config.toml
hidden_size = 256
norm_place = "pre"
qk_norm = true
warmup_steps = 129
batch_tokens = 65536
Each number is 128 + 24 x the weight over its row's rms, rounded and kept within 0 to 255. Layers, rows and columns count from 0. Numbers have three digits each. The size before them is the row's rms in percent of the matrix's.

# layer 4 attention value, 384x256, rms 0.235, rows 58-63, columns 0-127
092:100135114096104140136106138131101142120182143095130153133086101137154128163162115095106113134159118094137112150141098144124161140099109137116133115149182171132119115107135106113168123123161130126121097095124095097099146173175094119118105127140120142127161093114123134091117157120133124079124144120168099131090120138147100101153120139127110131148118144127128171145143120150086125143185
084:168161129156117113098119139138154121106131115125143145115148189128105163145100147123127128087148112151089113166160121158138179114144147121144104091102118143079127151090151114145144127077174080150132079159139129124150147119099096144160158152145136151140159106082144137161145128137089123130162120109115124114127176105104135127131085107134127130113143155118116120138166104090141157196144
088:111144084107169155117117147139127153089089133135145113125096162118152106171123137111108136145101138184079156141125103125109096160116126088120118157133108062153143132133100105082107133114086126103091140134135132153122100121127153151117156145079165133142088097098141164138094163106149082110120117181151135138126100145135126102117150147120124112110090117110171114136149128128120115102094
092:105116175133126134126150101127187143106178108139110096136116144145086154126121173152161138082151089118109132115123118104089114146104076152102138111154120075100122105147140159122141108089119139130143102137091120087129153106116129118114169147101111141108129152104134142097095116135133134081144146125096153163129135144159143103110131144095150122137165149071123097115109086145117076141149
087:113127123207113134120128096114105113158138136131158151097167113139165173089094135108113124084117082175140092148146120127161137123134110102143141122106097141111117071183158145109112119148164129132134133168162127064149119138168108168136156137149167089125098115081119147110103081101131159158123116150188136124125145152111094122124146137108108129098181158123133127120161145160124159130124
089:135107100120130109105123115147127142097143108131152133138139137108132110128101131119116120133176116127128102131063114097107133109077153129150073136097115154142114138152141113130112142133164148116155137097143113150175094160117125130120059112092095181147168112137165137148138113047147114131176138104156134127143093136155083131140159101126146143117094099144133172110100136128130136159113
# layer 4 attention output (transposed), 384x256, rms 0.205, rows 58-63, columns 0-127
093:125113111146181067102154149094131145121121103158124154141115110116140092147121106113117118132148154129115119110103108106130131102194144101112121104165120120119177115105124136167130188104134132116093120132137123135142120103164124138157141099118133156106130136108089118147117117119127111144130104158121189113176111122144076102153103122154119115151102105096152103158116119093150146103114
089:129131110114180093145108156126161087153109136129136106172119123159151133104152141121136150124101137157135101126170157129094156131099138102097155129160162113098097115152141100115118105122104106157117113110122107090177142147159152154088132155098133121123117141185149141116166109149136179161113074143123127138150134146140145143158129095118140058162123097110105133148105163132103168101133
091:155115100052118107122110118097108107145132104128131121160136138169107148124082135137135120120151089106146093101103160177186118109160108100128125082152143114118103112117162105139130149138112122111116141106152128138165111156153131108134144108130107136142126149130110122143136144126129064137139115123181084101131095138091085132114136157109147178135110123099130152087179136139122152118098
094:102126154112097141142133144136141114107129110146174154118125102154114120157120102100115115122140092132118113164137107132109084086167072112112127140157104137104136148089163130134117131118137109157130104128108085135105139138125116182133083153151106196104155188146156091117126128131134127152136138149156112123110154140141084130138152116111107148110118108136176139086149069095076148147120
088:119137147126140108099118093117170132087151110119137117129077150169141119083090170179134097121106114145123148120121117199163127175123081138133129154094128124103130143142131150127105117145113126144160163141141176147115109107128161104094130097113127103087120131125096150140139137098103099165092091137144130129113144110128091087165138151153115097123135106109120116148191141126125141150121
093:128133155161164103130110129126107126136136119126109091107176086123086095120132170110134126155139104120134145146154159162130123169159123149106162159145143137112127110104112146125113104120149139103104099128131147121161137141108122168167130101153150084120089069134137089118164166143087091103115089081143139159100104113099129123147114182134149133192108132117099141094117106073139102151121
# layer 4 attention query, 384x256, rms 0.205, rows 64-83, columns 0-127
099:062099080100124138177148134116153111113132135122118148146179171168149122108126161121134105166136149116091121147114098133105089140129155115162127146152149141118097076124118136132115185123115120126151147084095169128141135123097147141133110105131137126092112123160090081125113134121127180121092107148135148138121132149169093116132145120129128111132118083122126117159142154174113095156100
088:138149148143139119153119110164140129154128102137152150128115116121095101126128097158165144163110111108154103140121150098129137117136092132128112125068104150136170133120107133136149087120129133093100095135140147160119085133118134138094164118171145095162118168103123137122174106159161112116172099133135125129130179120114119115135123127159107100121118117138106131149128144094113098138146
084:133136159115116134124148119162104181161135117150115114125167102166121147172133138141117146170147117148153128091128103127107119114162090105115151170138133119145156129160122151140141175111145085089087180124148129101131112123149124137130121122149121157144199114169100128110146173149129161120142132127131102159171124108129093093138110177168117144136136101141113148132110111133129111131122
077:122093119117120122126130173097104130133129124140088131136153143085136151138102169123109143130103116124049126108135123145133106110114157130121146150153115149143072157146154092113087120125131129161137148122099105155161155142149141137130030134124148113099104125178093123162123114151121169175104122115102126133109136125111123112155138142129142130105079131123122094111149093127110117120085
083:123150125155114163130104092152125154154179110123172088147121141080140115128121079106153128161100089118124121142118093129100118153177147100116155128114144118137130100158142134151132170151133149146120102121130121129129162171141144099107124131167134102142166083160140115097132092164138109121105134123120114156162127080098114111127164124111123152130114147094125132116119142072151095093132
085:134129138136119172147118115103095122159122130194081134153162142080167101084112131107096121150141114153139098146114132104115117177168130161113067154169144122156142101133157099103136123154133178144163123080136100120177143132120162176119103139129105143083146146127141117115140087099096140143071152096117129165158052110092141147094145131097118171139106116119110116129119111111135136132108
094:151145147142148118118135159114142116168143121107109091143160112152137117138111153095080115135084134138107120168126108171159112126129145144136141119131113128164084116176127134140121147198109119139153158134127136113140124122119130121138131132115101168117108153141148132168100155146144134144124143121119104133102160155123091100084092139142134129170126142124131101082125105121164120130123
079:138171132162171131151104129089130096101122158137127150115122149106142092130124118140134098124122152107140108109116139140123078144066172182130127114112107109111132172116110110116086103130163137150125132142144105171100095133137078089133157134148090170129100124083109119178118103154122107112149137119136164133133113152147120080100162143124103111095127120139083133115121147154135101157130
108:120100145162153108127119106107099104120185116113157139109114137141127117165136148116121129145124119121132120127152116150161155081128152067126154164163131128109145136087159154157140127118154146171066161173159166076091120084105092118141167135094113117118108125149175135101106145153146129181155168107129113146139157111151125154101182147133114140085140137114117128129136117112102127158154
094:179119094149149145090100163155122137154111131168127148140131084106123107106145156114135122144130186125104120166116114136122152190108158113094136130135177118110140095133148092097117120111135163121106110107122119132128105134126119161147171145089112141148117098085140138141117123083132153175110139133141078134123086129131107098126110112103109127092141174124116091147136138083128121083121
094:120125131111116113102153138092137108118098138139149125129070165129122121123182121093109057103151102127096117121077144153147146169113162137149146147130130124150092092129136152126145120187130162162139153111131118157159105158091147128135163148142104117106073143134137120120100115130115141101124103115104144108122159093143089127133136143115103102127094139139134111133091111104137114111089
103:150081108118115108113115103130158126087137115143131106097115105079130151115171139175089115145132120120130118114128172133092133116116106135139134149170124161101165135148098137127084091105116074150139138091155134113120164109087113093122091154137133140084167153096153105107075167125126133142104136100119135122129108112124132099115147108108084166117101111137166129136121097135095117124142
081:130122120115116097102145113104141100133127129134106147118115120106128099092128127119162125137103146141125097125136079162151119139100130109137121133133089141115110098125143093106101120131116117170156143129100127172111146115093104147164128118114110101135102152092086125124103115105125143146145121131104122141109142128107117137114127099113122131152095163139129131121090130142148135163097
105:149153078086121122131144100114155138116082113105084140129141106101120078147130121095170140129140087103121118112144100135125149095102096135166113134148162126144130105138145157161134115112129125176153121144125161121109162188127106127096136135145089118075114111121141150146105131102130136155110124098143145088147117129120136080125135129129147087123093166107151076140131129108093110113116
095:142133118071139081125150137130157126138144111140139093151103162123142114126154165126125141116126107113104150146138069143119119130125121112137135160147124122136059098133113124099145087114165119157119169122120173152136122102171140112165117123133100127129112124137106142082159146115118144161158134140145164131132133070119114123171145092097090131138087097110154128114090128116098088112117
100:143137167126110152136158167169105167111130111083145130125108095094131132140115191125149162177128154102140146135147136120120078126153144131126117135109141137117189139140131143106141149143145124116100116102133085141100162125170146131114093103154088116157161101128150142138144063135105092120135138146092145166133108131082151138136154122152104155121134168151144101132131132169144099179130
110:103100120157108187129108122151082135107113106147084135145120095156168119138104136174115140122174157126155098135148148096125131168107108084089085143098138160096122138114112180141136120143109148151125136125150140124142116109139133086148089128127148172173152132140194131088103124129092118137137129144079094130180164155123161134154130166160165149134114178125181119079152105113117184161087
093:101142119133106108133104137120132146152112145148157181153142095141137121156151111149161183112177095089119135142149067104136137118136117118094077120184102115114134118153153116099138166098125106129165098126091073126127094108102122123108122122139111102152141148145137103134167106136175146130147105123084099152151089103108107135060113135137126113133131138148170129139151116138139154139149
103:157146138115133139159127166099140122135148130153086130147154103150125123113128098138126153149126141166117130153164099112109146092188161135132128184158152165113096112084110101121121105109133163117110116120149146104140137142118147126087140133135137106120137140150124192129130148122132111128160104101159112173125091082122103082125111118128094150154141155078144148150123179122146167136165
102:123155153122079098158120142141132143123117139119143161122152127097114129139125113096114118131129104123104148122082148127153110110122140125134128074091122107115108098114154159144116116116124116134132111088161114181164127169107115103112154129123153176119135135147109116068136138114160132161146139095143122094141101147149119137128143122123147174159113174140121101100147110123087143144130
# layer 4 attention key, 384x256, rms 0.224, rows 64-82, columns 0-127
065:113117184124119135133120136149092118140169138111130104117127131128136100110117074103133088116116101096141151118109176120114137113102144110122136158135147109132105139098153130102153147100102130141148128146081101099129117191155144158156103120112126101173138127137083133114111145139117124141104151127157154129117162093163196154140119158115142166152158112129163121141109167127110116113119
065:111111136107114170122112128090181136128117048078092105111150117163130118139108107127159107106124140143129121099153106123122141140085138131109149091112125127130151101128073161176102125134148153127133154115175079130143149141120130083125094135094138176116175112102107142144142091155132067098134116135120159153122157136137131112141086106132115149133116158170123144130154111134146119105115
070:147116139129115119127145149171152135114111146142127134121133131126118103128103080144132156143114144133163094137150106141132102108110117120088155124148141183098182111130094100152057102082130105139140125109144173114090121094127074161129096113099144141130161099156158128126129116142118141121157111132130197123151111132122087095121107086130145080137119156143151102109111139122163110095183
069:122116157090161097096105127117099157115151153144152131151104136109136144144134128127109089105136081144152151149118169140125163163184133143130112117166168086117106096092157171135148118132095115116176101122104140093146151117124110139121106149093123099181095097124100122131121126104119130131056135109108103114140138126131163136132137097135157112140102113139138130118088143045087121151135
063:115115147127146146124121115058143155133105074128153093141101133100124110142122141144125109123116133149116132106135098101111103117090110154135121108116132132102117117143109130110132115128101137089175142125133104129164128100141123103114113136134116130080141130128179116121129132150090121132102148133143143122115099092102110088104146114155122114138108118145135146137151100131124094071123
077:117119122094109142147123099119125154134136133124130135114105168159154141107149144145144093135172140084166080134139137161117127157130126136157123141140128190110108127128144127131101108106082106129136106105115139120116125079183096099118129150126166112170107130149167126159136101143136129125170128103079133141103116112094126116121127093165118121136100160153149145159132091128085114138134
075:080174125152127159146112142138134114124102138091159107123104148145119151123144117123132148130154089085145095113118127113122147150114120120097081161133124110135141097100146108107162126100133140121117101137116181118153107112127179156133188143127160119147103118180087088163138126140120143156091087131137112099128089134133088134107152121109132102145131095125100093096132120108116053137138
067:150087098137122108118094138150152113123098132163111062115151114140105125116100122116110131162156168134177147151092156124134139088145124137091153145133151096109125111100145178129160132177152156121075116154159144116131144087146131140126104105102163135137124142143141151138134113156153128154127146150155133097117116137139100116117129157092062143106136132122109137140121113155134136134132
079:129120158143134069145111140132119113124127100112149136140107076141134124165102173165108093141113143119096122105110110120127116097128117112104097118143138114153163136114125181184145119121143131080120153158112091152162081103130112091103146151124139150166121104130156171144120160140146143124145100116136095114110119116114094140068122115106141120125165166075097124125127131094118109089133
077:142138142158149175131150114131152122156121089116136138082073155126164118117147092104125134132140151124117132189127157111125127138103156112131130116131134178145188138098106090131111125123145152165109111110132107105149112148093134110150186129152091116140096110121142123113166112100071097146151122133136077125107107129097141129190130122105092159146105131094073114092153132131156110120129
071:144118124148153143115137120117079127141144160132091124136114177140115104140109162178123087146112136115147143134108155141133156152177133174137134117183180103182138159128132129133175167095121135087131159127120163111133151084116097125128127094117110169131121129150162153142148089124152106136125104137162115096099129127115111114110108133094108161130122159148097150130090149141110069112133
079:106120174092115161160107144137104107118152138118136139143139132104131132121149155084104139040074120146152128100121106129159126111138113162173132124145110127094134138149136119149126090112120135146135071145155170143150082125091087135102083150131125146130107154139141153119084079128094140159102102122140119133130113151098112080139119147161106137169116146156141179148103108142128116116135
074:166150070053185082106136110088172079157117129126089133144161079141096130094165140131094148155128122158061196103112135163146119106063139123113131077137098111155107148145145188167130117156120120129117133122114125130144151187134097154163111122118115113109122146099139112115130158142107114124087134143139140122156101140141128105127124110152128145150098136131151130124091103127117097105121
085:091150116136109100116161124120129143108105126140188114134134083157124125118151133094109154121139157142161159078117101110135144107115139125134184127120125140113082125092116123107165125136155196095123144157151133134127108094120130136095136127167114117174129099129143136105106143141140162135113100175129105144163150139108139149056125161155099105125114133127114113142124131083097092135128
078:178136154079157101147145109157109154142104146145108124116112079148081150129131175163113126124132153114127128137149112138122140105112168119124074117151110089151149118106120138116171131163122177121163141145112094173086090141115175131124138135092120138110073130145092143137132118069114112125133119078143138103138127162149097115134124099115118137152147141135169129136104136123109107122126
083:128152099112147123117106101137140112141095130095132112128102122159104129122114107116112096167147094163068111165094139145107084104100109098117176088149119111124098112133134125097101182126115119100129105104130114102123184157108150147148127135081084109092099145127128145127179098139122164121112172148148123127173129152156118112124144138155129143105118104145110129110114157082118123121099
083:117142146195116140148146136161150155101100082151136133142148143161135134151121110154174132147114145109151103121101148115083113124109129124145107132141106166135103110096124115120123145149144128128134148133149156121119157090116153142117121061125153111148114136110158134135071104133079124124158118079102119121148153108104146103093095134168098134102125164129138137145158099123165100162122
087:143148091194115135140098113131137111146104133159124137125138118137114131121088120118107158091135144195101072116124110154168132157080139111130093118155125118082131103138139072103122155082128147112166145116118101123095120085172112126080116145119130121137126141147122142148157127165145099103143114110113135110103149118183130127104133099094134089112125083143119120146099159139169107136100
078:137156147146100114084146160177100109130133121123126121112091119113140128165134143093117126129124142116168128100095124121165166108134121111120142141108085152140130054147127164132108097132128116097132093105144173098106163113087115112106141136169095140139095120148168136129143156164169105101036125137099100147163107112119144112113114153151100137139123145069133135136163141131119120119105